Weights of a small transformer language model: 3605 steps.
Each number is 500 + 50 x the weight over its row's rms, rounded and kept within 0 to 999. Layers, rows and columns count from 0. Numbers have three digits each. The size before them is the row's rms in percent of the matrix's.

# up: layer 5 MLP up, 256x64, rms 0.198, rows 52-231, columns 0-31
# down: layer 5 MLP down (transposed), 256x64, rms 0.194, rows 52-231, columns 0-31
up52 095:495470475484436442545533493479464466466478536487605519399533512488528549345457483394575578551493
down52 115:500470519404474574587515475529499536526540512557493551551491439599572430590500534563491465460472
up53 085:450407591405518428500529478490569518520552536485481513522461452502465426428521410460477448617478
down53 085:596594467510540555532493481490442507474550468511514486520502489458500605637444562493517551415491
up54 098:390474424524447550524517517509499472494592582463494416502501471453519489474511494500570463585453
down54 099:537497489505530513576456439485456536512470445501533564489432446622457507496475570545475591459457
up55 098:504480530394486490540511477596463449532451422531498559457572570443506546537526490377501550521496
down55 097:556493477553445506491539534380477516636558556508545526477498499609410496518475499483477467482605
up56 108:491570534561557567555481565490484493467528494539499476563493489544500452459467483491471515472469
down56 120:537483488444515578582471627509481467539445610538437517541531630435502398479463429519499476558553
up57 093:545489529470495595523514566481569539469438493509429438609496385536468578442481487489481451491464
down57 103:476457508543465444516452535501461415545434413475481515484487523446533485603564435411427461557555
up58 091:478451588478553545466575472418491593450457563548524542407492425501494486465513612505544577509426
down58 098:558525516558497563479437518473451505581551585534546427546414397508491498492561405480500577589476
up59 090:452470522428486493501461551478448531551481542513611518559501484547539529553499456499445566470526
down59 097:467493425491536515532597525531527458405452642456416505479502438538469486469507517500478535515586
up60 095:541491516444600471597474501500531519532487528462527492567496520541530537472489528502555565554491
down60 084:423519461479417541504509488507504538434550518528461502484470451484384572563538459532404542416543
up61 114:485522503576490441507475420518631481435493519376564470564562540454596525455524563543510465441460
down61 113:576428488457467604564447567523578482516509500459526506551463561449510455429493428576496571594459
up62 104:458513488472476438594501481532447512415491515592446486439531528582495440518467525452481497406485
down62 117:496553516550500567554449465510599531513543478384558422507530427512540506507538549515497513595538
up63 095:497506424481402493587553415552461565605472429488506501539620548564531500461543453509462448575509
down63 086:477560510517600458391556503484558485460604487518581463558494394530423453490482532557584596443485
up64 123:542482558437575459495515577427505536515491585585479543509492451485522464503473501414498577491482
down64 111:462444513503515464483447450492476585449510529516579484534445489512465457470520584489544537493493
up65 100:427502486510499466562480545458514468496543453515531526491540498456517434500395443477589521442483
down65 097:558553493526556530452518560510509579401452459544409440501519472458501504502501543486531497460501
up66 100:532437424497475474409467467561554525497438466459490544513456500466522438467507490558468468558474
down66 095:591512467489526469541458459567568449490457457409525530524547494495541479520525485638517557502504
up67 089:467510480470473510562522452534577477531545404606475494460499444400576469465433493451539570560457
down67 092:537510507520678546591439471487458505383455568471522516538464562523490483454515488509496539543525
up68 107:523442444500495482529531463441592485502512528414520478463513625404530493487492532486541456467441
down68 112:482524541585508460438459444400516408516482511493527502535538542460512539529547543465496566512531
up69 101:574573503545505575473507539437477452411468467403495438493406475528580480516413483449570460614417
down69 091:557470501448522498444417469546457483520506415508505468514508486558503418532447498606509489585520
up70 084:522512460583472432532465462573598558500458506485519519554527536504526542523562507557440408489474
down70 079:489439495501560499529516513462465374456571518553551542494521488544467507532553516536583552461516
up71 118:502419479542462556519456483529456513601513476508473606500531456521477430375532489493482472568413
down71 105:503598518422478543473561456442539563381482496512553525488497523445497507545541470502499528513521
up72 104:533530498478508502436593537574479510446419548527465549546474422475499470535450542497575580519505
down72 097:450537459527500490485481481428525446505552469494337479484498583501423502409499495480494589542495
up73 099:481483524550482546515557444484437526387536461553544453522467516513471433506458421482534518564368
down73 097:483544471525593575445483510495474477619532594489556497478507548536455536518488531556575453480489
up74 097:493595450491444431457519477541645548477443563601520482483500468473514412525478507544551493575384
down74 087:507509487429497542513469562422520459482584442549449528577394464435573632488496528503412510471584
up75 087:490502507528523477591421422488542581540434495525493499423534437551537413446416517468472464571534
down75 075:569482511558533561475454548479521447553588605484421458555447417519485519507589470492591504498529
up76 100:514583484516402514558502496559472523498492554542529496440472555504478471565537592545561391490399
down76 106:453425496520604500478568477428579477473581572445393564458491490512450473413490519469529529488515
up77 085:592473538384497433558565461544534514480587550476604469511509511418513410473529503484445534487526
down77 097:512591446476454528581580587472497459491514547493493512514520483482530530446513426479465615505549
up78 095:510555453523489530496453442507477539561438477451542525652486519437536593463520504450541496514416
down78 099:537540532559490510442509583502532517562644472495554516458520454516446559561480456496488502533559
up79 101:631427419475557503543431531581584502451486478559495552456419565506454524556480447462498414518478
down79 103:453427536478506578537636434415507432512541511449492464575567578488497431463532502577520517433516
up80 109:519501604461519443549525527468477478420573571494472469531510544473497417465493405434502536519552
down80 111:586501472541476493497566470450521465543554467442509583531613441502492558517492565561489481531511
up81 106:436540500537474552499475524485602550494523506557474463554589405497458429410441542488496441483431
down81 108:505472420499498427587494529477501481495466435424491465503472458469552517587426595551547486411548
up82 108:499597551557448539575599499484550507493462475490523563509465480399478417571494481429453575548579
down82 100:596447444501419582535526472495477603453563544519434483541457474586434592569491387483422454519474
up83 105:557531582458460558481516408529543546533485572541479483588513489467457505536534422437392583552573
down83 118:567526582505515421527492536439473464507590480400486421448529518538562579490543444445552494472486
up84 099:529540515448509535553540573468545502351473445614442558424510513514502519511535472534447479503454
down84 103:474530443591498490544449559520465595538500547321469541540503410399445536496471471477468476548467
up85 096:456423515432497495495465422407492529547548514519557570568547444574556431442440388510550595518484
down85 093:515432526570445460460512516434493508483492503510400482479445460396507589531535435500484461608551
up86 103:498552495430583500535457448586522553486317530492519590478443548584439489463513513420538476503488
down86 088:445523585403563531479543530429455463456485533522591476445503421437509489509425526492485569493530
up87 098:439457450511491527542506547430477506438490586441371528409526531500501464500475500438463537467498
down87 098:548611581483485487550460498615466446425503432564584441517510521553461488449510542544476407549423
up88 089:465476530540572528592514550455608617512506564481494397424503541533527536470504522442564469636512
down88 101:552441517502403457461486428527474505586520463432531474501536540602482427502519439562440458462521
up89 093:500524496470478493441520539541529474440565478471533530536434596508484510504493550508556429544538
down89 101:401555455483529408551453441443500468470575510486555542561526447467445503531548560469476557500537
up90 104:486459471516507438465467444455523551410540564482507540514634553535417543475548468440505502429423
down90 119:527499459557564415498532520454487442413410500478491421478505415512519506471557536453508480483513
up91 096:481450546460555520537539497467446524534536523651501407491558577511456456464562416446521608461494
down91 106:495473446503519547459539475508541502463518585345486458528487449439484547443539483534490467503574
up92 107:482526569534422533529540538542522541604520465424517547424557411526472393435509447463519441403410
down92 092:446566505550500433478479495468524446468511526521571507540535462464518489504497430524511568537554
up93 088:516431472551588462500480508468512604459585542565551475483518440562570454530478466525380557513555
down93 092:523554456457436455497505511483545408446448476438481597435582493473459506454480508550528533431496
up94 097:480566469446467488630410415545469467356515473435485469507501513449498517557560491476467451484572
down94 087:437492521457503470493506464541443539406505503542506470509478612509503506526426524454532542456455
up95 108:518514493653468528501540444414567513454550558577549458482435463428538509507507594458513414495507
down95 090:481492392495514462587535441470418450455550551466496486462538575446498447498513568611479559523458
up96 089:464459478451487436477464464489508593578412422569447506490524637529438534500514542560599493441511
down96 076:524519542518531550535474516460479436456646495424473490591499384426476419557512601495560435566484
up97 089:572464417473509486484528484563554466427441459645586491449535489460516500378537512493500515477488
down97 097:403462563479456523546542538513451566436479561502504397489462507523530403426480474558399550558492
up98 092:451496549436395502534479449423530560509452529444413489497488545626530451617599533503519452473462
down98 082:584533433432470515468601562510510434497479488518473472451426552390475530453504530445404575528531
up99 079:588552513491452540540492495555515457505521452508432480478562535452489531510488563459492460430457
down99 101:376482516472491554536466538488462514580487459422510531476567524521485567539564443512461551527475
up100 103:574525599484496456491410428542479545503474466411473534499511559475450524419532565410587537576443
down100 105:433574441554525501545504489514550481499609514513506504497501498486464446482510496507559538462522
up101 093:439466546477540464458530462526573532549516427530500477516503516482459525421559515438542554586450
down101 117:498606551519516499491488482539540461459534456564572461600488471553591452489531404463493456515469
up102 099:418389511491597525495556502607465544501509566560545541463397545454505513511523554518530512421445
down102 097:510509423504466519528564429491450574564546472370471458471432528567419516524484414545492546465407
up103 106:485507486541479459498547444584539494576528424495507498545555466408383479477537488504602511635484
down103 098:438549533491482431469627513488517592539531443426565551488453515526523500553480470533489444387568
up104 105:460474494478495475474510446475491441454400477560493535467475535488534424464405501453478485496573
down104 112:400489573475528430509521510527444567501533434536515478436484468443436532546575492532458469476437
up105 105:445536480513457502534532516530477567550451563511503396479440520506475510453566469583566480454486
down105 103:565453497453469525605568560510459438519521430523492527511462489541498556477475509545363564543514
up106 103:508462481521489531483506578485601517468454508527525489541368462461405510547543499492490594504461
down106 107:453557519533538574501543450477488647568551383437512504494505494498504482429468521477480536395486
up107 103:533505552533538473439533532484518458412524508544456498535561475567614470415501413424459539480474
down107 110:529494520469538570472466489543507563560477566518475596422460528542489521462516483522532512498448
up108 082:474512420538560509470554521524418524566526497527534561444475486630563526466563500518396575448533
down108 070:505521576437589418499448454543496448541507516506517419486415430585479495541495519502539549485555
up109 088:532514494489491533479495510502515490432523542556496487542594568400607461539485448520455586518548
down109 081:524505479506476607463433505505561518500526558508456361432476501503484485504478566590462386437498
up110 100:461433505443426516504532514414517569535496588534551492493472516489485398499571495471520442483474
down110 095:471528467474420485466560474531445455496608540520561435458570497576522510601564518475475488514551
up111 094:485521613429531407502517480541508533400456541500461524452453487482516484495490460454492343570470
down111 094:537412569511518491441556468490484533481454544452516442480443447613481473481444481477553540515511
up112 097:492507608510511442478558536526498512494506495507562438496509523444422465485463493494414605588546
down112 102:532497508516487455422539464546471494577600438474502416484547522482550562587471483496482494575580
up113 092:518527473502460547513494465506517507503475471551518469607510514506394482492521422528388511549396
down113 086:462495517495523536472428474479536379435525493562513560529478492515550521576468605518534477502498
up114 095:417545483437507512541541400365537443436497493451459530483467457497512575521553543428480474531498
down114 093:466480486492420494474518501528483546490516425578530487445500371527572523568428467523589589509463
up115 105:495465542463541429546400491464423561526497450576455479452519612518584424492456460488488514528458
down115 100:485509525483461493518536429479555466483578427499460468546486386611439547507465544446500439507555
up116 120:458468483573554504534632509467389458521500513546516520490521533483435544522510577418480474402521
down116 112:558411604449455521459537545584576543556472477510491532553420443547511474451487516542391483491503
up117 111:497503469544468431564444453569488464467532502402543537425554548503394555472642552464482541477442
down117 112:558457511510580460414490553516524532381452538492480594497458488540439585558558507436516510413489
up118 094:448453552522503507535566492378453527514526548439541619581448474459547483546434623451561541507477
down118 091:488461613567529527575432485446477491497514458582505468559506566463466469515491468492446473399518
up119 093:539533560507434524597452577618440559565511517511513511473539476490466484495513513549471626567457
down119 095:536484537448584499467473455464496399485426482510541437557479544511521571447513525461520526449482
up120 104:580482567506492595494499445459563589398533507474543554499455491447532515452441549533611458521453
down120 118:398505539488543447532457546531515482560540432457556555451476497570416568540438504507529532485491
up121 082:511511531377509371531423528569505538452550525529518532531467626511519537489534558497531484593519
down121 081:563421535484534550418463441520534417473465536509534554432520421516538519548428465490576441518535
up122 102:539567484406482528530417466495436523466495514589475490586504529492466390451533481499550559499500
down122 103:555463486568457492418470499499512571489476526473479326450489497524511490516467440459482434524571
up123 095:525475563541521486508473559393514516463463531462607463501551555464482538522514532506520453453487
down123 096:410570456404533520529486423493530473515542507442449508475461487557459447489529508528470507508549
up124 085:460486524552526594455474512472479554431459464575531492515447520492421394488451524484585471448445
down124 104:491483443556498591552437552518540454543497578558421446512507510428476523550504494482446514569410
up125 117:480536466602503599460490566507533529514566494545478564468459392506485535440404489407626539480490
down125 121:409599518552506474470482508509502496586527476444450545545585455532359554453419535432465475465539
up126 099:552475440472538514434544561493511471513471545550548553500547514530538541542448589522505586492450
down126 102:513404497480484532539419505519487494433489455409465495569557466531539555491528552490491435523570
up127 102:442545587515437610506490544543490533431470529415450413473512536507511456432536478491507621589524
down127 105:463453511496482450430472435570545539451560464495502488412539477546603486620529471528554460527464
up128 108:472540493430567544500433540517477534477464523487605520519550519534430496566531511409428487512435
down128 124:483466458563583496466503495519519535446422579547440508496470485497460528413506494511559540431504
up129 109:409498462540506668602496454464455572460524504604584485525438513531466467550444590491492429496514
down129 109:492487505498526449326569510481528509562486565387512547565507469474505557452553495584501553540524
up130 091:555476482517461574506447479399579489516449562483592555549529611500483523494516526487561476497499
down130 092:542467464557555451606552514474378420477560473609435489479553503549459495520502414537508527489496
up131 111:587458513421463520564583478521439405463525557478462439430489566430496483468574464417469490566504
down131 103:558429531546567452476542437455564579503511512464479590605470509576489491539423477467424455489533
up132 101:547516487533545493521475488460530497520529617480526462542496587507584369398561427547557514508466
down132 098:490493495480440455494439474550605580509513421520452424480496461514609583523495515466405532513502
up133 101:545463433527498491600404468561562429500511434562477684494474545506475487549430460489504504554531
down133 097:516532466564464531442560522504456524559508507430524388536595484534493481423556464498549480523418
up134 106:535418539475457563526453498468477563462482469517423437625478574467457465478506497621451503549441
down134 103:488514494585477582483557567448559441560474524473498617567477562454474537505531551518470441566489
up135 111:515444439521551480525479488548478521495452600476462493445482485483480519438463541519620523500562
down135 095:563563481524486464524528593455527448469456524581425479547475497416588593591565482450515499493512
up136 092:465419409425567578438528458526516546409497534415486495515579521507546434534594535496480484424539
down136 096:553553529550461381572534558458567413531493448547496519457504412535394521474382496518585466518441
up137 111:441484538525531475568579530528537504473458459493455552489589526444510460450451558537510480499498
down137 112:373409497488518372527561536537497485492429430502520532492587481450522454491485477577456495548518
up138 092:482535481543538503592555448533549543433578492471455543461538454527467484453605549539479551410447
down138 085:523494474479430563517534541490565477486509467590516436597491587523498495485495472478475533563526
up139 107:415449568464522494522558436414553482482492527523493516586563493496442517477506515470405563545539
down139 114:487483409359503483517493606502563528441433499448503502505531492522444467511383494555507511493518
up140 093:475466531472500571527472501452455581419643432526509543490424537464459543433536452448383535525523
down140 090:539515529516463409528537547517479425548515511446528455448559392614471558595424443521551543419539
up141 095:473498559392478383507543554565476555435539520621480547467427425463430417476592526476497540555500
down141 095:524539642531559531470509481506449459528509512511533455394375475507526406589568487545623539506452
up142 105:548472431469510452491540488560469555480466607581543548443535532536436414481512534519588506418471
down142 111:484573471517561516578506497480500438557579371512420564517452531538547619483448432450488541479559
up143 093:420510499516496470488518501479506530533541558505477427531579434422562514511443525448358510492395
down143 093:502499479581563431438478510479429384529530490489611534447550455492519495544449492535522533473536
up144 132:524508566444525508502490467455456551483488522634475536581532547559472462533508541339513538482545
down144 133:451519392524539536476496566455479529528535502510505510561435450523515501518468570429577479452441
up145 110:508508487544510513537461467536528549467553456523558512605441561557529551546471599528471570443485
down145 100:470309558496490490474481514376419526488496482532442514436453551507592464480481485533520435492480
up146 085:551431461538422536535526415578545478502445495420495571518545526547437445432497479498515544506469
down146 091:461439478563624421524546562425503474585582455512534501536521585481445510482520515529432482480579
up147 116:532572457521556507492486479470518592495503447443496562506582496456482604556475516464595510466444
down147 120:564493461398398506536532624527536520407420494471534465449509578517537517504543495454449480472483
up148 109:476549429465592482541524593586511461450421486571502506573520507516412400390519519450413486549562
down148 112:517468447588487497511397518505539543519504518513537480496571594523431484602535480489536572390487
up149 105:507466567460501540470535488536482435474457566539500496487473436489374384536452381514503502498461
down149 104:504486568498524502541464510417446481436458561484466449482477509571458536550536445476549553396522
up150 100:589485434484520480531537561506462442558546565553488571567424537502525426519485482455502566508554
down150 111:485492553424477578531556399481624473505541416534636460473507631486455502552489575481477489405479
up151 085:537528481543551517476508584601464454509514487511491479562438483577472476509495563399550408509441
down151 073:542497456423574525535412494535536472361527511595528582478486443443508547573559514520550545485551
up152 106:439373509463470473523430467590482546437630511446510524447496585534514504566517401563538508437350
down152 099:383511464519477507530560524534401465549483534529501458481423412573472540527427522490490490520490
up153 097:473552486520452437474514406509544471485488532502515526524522448471572569474523539554439543566527
down153 081:501507399473515476491561537434502474520567409515464459512515511564442571466469451382548584463490
up154 077:505606507511498498524549462535533498480549499495498516562480507458445467572460612474465555514505
down154 084:460518532480498481510487550438424481502452423475455576599472516565534560472411461501399527570504
up155 104:524487451562475476496455609455587502486583544511499626489588428530461452489540508444448529610512
down155 114:499541480499498436540523609501470549537535419534551537472487528432420389497514523556496550483513
up156 106:493591486500494596506508487480485489482423576486429473516475571458429405470547478483562514449575
down156 101:440577601530453489390499410535537480445552579434460468549479505533503512460550480445520505578557
up157 083:421527476573464478547477604492551452526468453551507497525454503531557508484542496451466554532401
down157 074:562497457543491515566495427505539491541562472539502465505527425551511493492507511397503588420495
up158 105:489548583441493397590452568460568478521423539549480538564473408489499516503559615467500566506478
down158 102:512461459382559482423528477540517467598565570493438496521503509526431458482491514579509479557480
up159 097:494453425482501437561575521472532465473511526437480494479570481517543540479531449439587610508543
down159 095:486416442568510467432629554452498488544423430605546510471431476479454525593504571554555556525418
up160 107:515484504556580527492513512468516498398532581487528509417558581526476506436442407558482542389519
down160 100:471517552592539420375473521532572475493536452507624482516456520505406520482567549432465402491559
up161 097:446509541524457651512552518509538517558557490544559555481514498560518492502424449540492535546441
down161 089:467549496543500491495566422480567422529547475485490544538510516458500503447529465435602491482600
up162 090:567503575521533588471446458512596505532405508453456482499474545448512516427441465425552449607492
down162 079:439537536489552470495497524597437513400471466504568566398515408543481535591508452605475526467490
up163 108:542471532620362538432497484444525497398507507519510527524539521477457423460545604478504509509548
down163 112:543460493534486537502470521506456557491480462564463582576494506540493523436574532504545417430590
up164 094:499494452494484467570491432455492578386427493458518507485503451477543469448474518488439511516550
down164 084:518541556562507454447496515511458467558510526526496430561537565494458488545502631525528612485514
up165 102:455413493476413533588530566473579588411400514502572452504493557568521408529487585463492467554562
down165 099:503564507450466427454517541545469506477480617441501539481561480483505441553460490546441559507513
up166 083:475507488684532536535516488436621469515491403445579474499442554433521498459501536472551513439517
down166 078:537541452452514461536475417474508406501522450568507537382538438446467384539566452587479537575560
up167 103:542565417567450555555493429480516545547507380480498457574523522406479480501475574565492477450452
down167 102:489498631489464427549523536458521497577566521444458474577506538492476441538489445420492488467537
up168 106:539520452574422499534469555526503446475502472572499462580470488473526462482530476482575514494485
down168 098:520599462541512558530567469487540510503586539398404521482542523544477482532564417492524499504503
up169 097:455434424510602438484514474496587500521564458444570514527538615530544482553525595507528499473549
down169 101:593572572487448515542530518540505494606493554562457480460514560488505458443467414531497477585440
up170 090:592533463609477468592538497496516542474488574525432444493428455614454454475531549473537538497488
down170 089:435479568476510431430465465423420490479501489476563533569478460510469531606506465616566488470432
up171 079:433437465635486488530510510494449488588645503413500533466497454491415494481548429413426496534504
down171 085:580510480470519545457484482542503450461372482497436424429465536528456505496577480611608439532561
up172 095:485519473432493489474475449444535437522466515489538585578465458407502490496464536398490544457444
down172 104:475459459579518477551503479574474543425514477422460426428565439540471600490539505599473500473605
up173 111:456489459529484503434568533456513525470382485586564494402481465514447522513522441508469486478525
down173 105:620491516494425545496478476437486560561503523451533379469517467473459510534493438516489603483425
up174 081:509502494574476402487500441423509552480486521531493490470429581392572466475464459495508512434549
down174 083:529552470519556462513465478606474382470517467555555498523554438545460580551489568635552578520553
up175 091:421442512546479496578546405555600553397501485490432428379517521497482497582518498520545565512546
down175 091:491553450506517456475466457429428485466577439493529568545515446534430598536466510495590620475570
up176 106:480501485438496508473517389503516531549521559651544467490557551446400504488492493440435410432546
down176 112:516434472581542545479423398542410570483451435542511540562508469516495502561509531492498510495448
up177 095:470487432470461462539461513543451457513439494426541487551510503472522597495474470503554519537485
down177 083:583555525488488517482501480478569442425519451544449451458463485533430416453485446501420426489421
up178 099:553516434559538419494478573445582460513536543551492486575506504497456486474465466473550547484473
down178 106:430493428441442485450506527427528487528429540475560513449469554433547477518530537547515491560552
up179 084:468523634431494502419445544574529531467437582503519492498460570493556404553492493552532426380510
down179 101:467525468548520533507462486487474522463487499600441391559502453618475505477466395543548485445541
up180 112:517425494485537529520482513536516451507551474612473487491457478547546486500519425483518388594495
down180 108:473511510449502529497498474514565567463477489490504593504510483516358368472460551517563504562507
up181 108:426485496515543555459518421469608403523534474549541510499539572462478574460520465499571493460498
down181 100:475507482435512476373486420451467414510516519533557472441493510422448460527565531555422501548538
up182 111:454379462425536547507496521549550600536478577515520546495571542442482501463481522484474539595484
down182 110:499567524598541506567539599479477487426539563379493471596411493569499589593573481537499501474552
up183 097:466457510489391416547576574428525487453479594516502465479513510466524456450471452451525484516498
down183 088:493512472416447492527480441468552466411544482519526500544424445507533482504490592400499572477457
up184 110:535553544560483532508489419477537537421478506421485529500408594569454474599579459420502540505604
down184 112:498462431455599387442509486472492593479549465436396388540506478598537465542468472538515447500512
up185 113:437487440471478461515503399504451498441506658437533470456495516514524499487503533505430431613531
down185 108:482485506536437581494484422584476553529556504537595551624505591482490496537491552553514555573490
up186 101:398511520470567498451524593539569481466465503564513563565485560444523496519555492410432440531521
down186 097:418551441554505485465530461423501409496600429435480517583523509480495520484517422454469548513483
up187 101:549517467521523430505567490450581457509596462509642528560516604395456463426493504525539507523459
down187 101:522415540569464522419455471484434475464421454485463492522429449512418455486487394516444534488465
up188 103:511584451573526482587449493499497431453451485473594476491488523455403447479446500510401434503490
down188 094:583556552429530483494584512503483499525527456553436471435468492532513474491463513523508491467507
up189 100:516407582484471555488500479605553526444531548592470445466617544539583423539543490439468520444469
down189 109:502444536493518485478444435542523517432474496555558507473481483484501450540585578560463465529426
up190 094:588444498544480422502460482527548483461497622525404482544571467516587529456471440468406450426524
down190 092:469515456502517446441535492492417420502500493465578572474406412503482431490418494627494618510444
up191 093:502498446514397580443560477548496434464467533539504472544544444491515583463463521542460473559548
down191 085:616540483491425526520530479579516498423517553550523494524526429460538441541571493490533456528475
up192 082:534460542471481475446464481525490550581547598506525483551498561508574536506502451541433513379511
down192 093:475485477533479603461485557487566414450491434508547501495495463499436513451571498460597495496491
up193 099:450491615451577590450540527474501545525477474557486519526571478484409519525606431470506509497501
down193 116:470479483491481394502498459507505504510477519437466565517476550474574531494382508466528529534481
up194 109:519591513551500564486507387538495578464531505486592417566567463590544513527487542465450536557421
down194 093:497562558489447579494535535409466474525517516440582550445459472424368526580516481455455482477561
up195 089:437544474407449532552504495485468478473401544501494385471507487555524383521546571487563494607510
down195 096:447477405459496518599433565489463448395498563531490536487553560475519511556505420600460545526494
up196 101:433575473505532521571524381497547414524528464546425505496448536435471525469544553569501517502492
down196 105:533516519451450483481504601553513535433443608458484396507457592493483517469524501453434387486468
up197 114:525454464431560488483470549556501509435407496552529529510454525365410427603543479503481464485491
down197 100:596563496596528561589500479509475502440520546570552473538476596430484528527515552465484472461445
up198 097:394518468478478490520522544517611528432491564512431540491509537468602565477573514473456582528528
down198 099:589528525499476560551495521461448558525456449527454442539471440548483542510433521473507517477470
up199 095:481381502576449537473488513491524496485533492505493511494412467515448421496431550446514583425455
down199 095:513498503434565578515494381472506418559477533503379489553500537507463483476491505442536469527523
up200 109:528513517584429475485467516475525502459503456500534452474528474544572374413472425467385510530432
down200 111:541467458484549526510478441530537533419594450479434457599550486572603543484441506468501475470455
up201 100:574422381512465590508501448525468591508604433510502468614507558514528506450483503572495467520452
down201 094:536445592475433483484471527524491555421448580588514594433454391516480467527513532505496433480458
up202 110:556469554569491443475490480538570509492418504520520545464450437563511429504545489443491545511407
down202 101:464483587497549467475549488469450563571490447501464454530471509543497545478456431550581467476551
up203 110:378443381524619579498600537502571489538477526534440512525521515448465445509455449491445470562510
down203 117:494475513411447507464527511515490492477422480571478512448398497527509525503471502525468566506552
up204 097:433517559464527507552496557468529604422536560420426530516574518469552582501473545436534448564544
down204 104:489515622493491554419400514521537433483459424568583475479403423492565495544471553615467514442465
up205 098:584490418604469590494438494530621452459481411491561530541482532536517489506506460480568483458465
down205 102:394499538476518518578553517478459454561528498486566523563462473530545506511445446574429512536534
up206 094:508479406474460508403451568625490602455489531395547494504548467550524463423493383501499583541538
down206 084:514479440534499593450570459434576495457536465467505477567443531486562537475507456485410522626503
up207 102:535457468505519594567479430641490480597587480545569538470539471533554541461533498410500511481469
down207 094:532584474564430509526447485455416395531426515420489533505620598481500445507392500482515576467492
up208 115:483545558451497583478617437522485499521531501605571540573519506514516419573461453531533503553493
down208 126:489545466476466418467457486483445443500443432497521584398563607461526480402524519444505568489482
up209 114:540553519444465631588508483515543461526457555479470527498442509488503491498462438387514564450540
down209 122:556398516550457486510578448546470551569550490480511553527489400518462364495433610529534494448506
up210 090:440406453514523488511493506538550452458522521529492531467563486567482457417409407469464477525506
down210 099:496482521597507444508463448544527571432430469487498554550462450516479446594544508524579466478423
up211 095:506446513464505432486511467484508554576497472528435605485388456566541459525542441488561407552457
down211 094:464516506544580451517510529560443466490384518506453500530473502486470541553490559547423578452572
up212 104:494540395478444519528464593512477610536455478487557523471533437478555473508522415550537534397542
down212 102:600500443489574497545471473394589524547520460411467495500527493501613522530492440463546493424586
up213 089:500471510505551534498526522470541553377518510510460431516533561501555477602449557471453545499524
down213 086:585577517545467470446581498447547517522515520555558488401527516451468431506570426592528558503500
up214 090:482484460414502569541537549537523526429384521507495457384540552531475548567546507525542497547493
down214 086:478540552527582529402468498528518442454511551520553547514515535512402505466466481465514479412562
up215 088:574575582464510496606508508415514492490529481446447519452463505492530554479484533438432516537489
down215 085:478546474452535439537499543457503444368487497462554597502483397397461571588436446532494457497472
up216 107:535467516517518459584525516464537545579429475507445559616555522543624498438521548414546540487464
down216 102:558531532474462467480543524459453565470549518502536400606499505600490527482447544458492521511442
up217 097:461568447453513452544508436494505521428474495494540496497435456471537474428512497595488532535484
down217 089:537510518414496458535489398561500564547569492515529539474538560485555522493491495417395500502477
up218 101:514521483550519526559414524489532551461437470492534413472541490580477530433548551471445494563516
down218 120:499396505388477529509615590444452531485491512512417584500420531442511578503503431466469464450458
up219 107:386458419560516433413469455532599512437428471498500486470473484468465642535510520504442422519412
down219 112:448550487410515576525489470461479429639436441551441436496412599474480489454430431456502549424554
up220 092:487499510478513518427485443487593463533558621611586445488453494529510428428456447470514568543450
down220 112:565496410596562486523433479442448478448512429544454588568494505440515543517499519511498453483450
up221 091:541478478487489565500488543610439530484467472567551551483528495490515462503526472526455522459494
down221 092:529442527466546485487466561491483419455616452506424479461501584512471431502473584507501626498478
up222 088:432460409458454464542484545433509534472582472484487499503485495494447471601513476455502608509455
down222 091:573378510442478538505491470481504481520497518572520553505517517464551477640512496558516572524551
up223 105:440591460528521587462445496578521463459573527459472454539524475449534383440504522501450473509581
down223 103:450582495530576427557477433513491420446526481540471428474467552422471483473495563529475563623586
up224 104:525435518485501571405472595518537572429581527512481462462552530567365525437494458569552468471496
down224 105:493587507465467470522531563466481489496491493525477506496482483529566326491564545598439613520463
up225 104:458512516486577518516526475381622476457542431563550592398524563433530510530541429506476444474454
down225 098:498390367529500520439464473649497485501608462556520564501500555439530553453467622476534487524476
up226 104:562540496475591620470483451443539566527466494533481516524491604534432454495619493574582523503504
down226 111:505497459535514420476592502482510435526494413507479508464579541445598523507498567566550567419519
up227 100:602526416474421514558604523467556521477546528546485505471495460507378486491509438444557414434502
down227 096:534403558526482571489453436550520518500459554419574515419525476532581565505555552499451493435546
up228 098:521493433451517543451497566446546497476451502494522558490483517590461459453472447538491491488492
down228 101:473452538480536415495526498434431547512438430451470527527528523546561564543542527451462446409508
up229 093:550478512433492470584457490538499494559520559553663580529520563468556463453473478476529523564550
down229 095:530518495564447542440452533452551491530536506375498539454505497477503445501484522430528416498545
up230 100:399465492447538534439547529549495538547456549562496433435440455501495377542528505475531452514441
down230 097:490562509451553452518592536548527367467345467578387439500509498465462439551475511513520464529613
up231 084:461435469534512536552528495494487595430528619510521487447558541552477530482513542477538403532446
down231 094:536421617548455503451481561517434562502446416496484498479553529513480509496461576442549564455482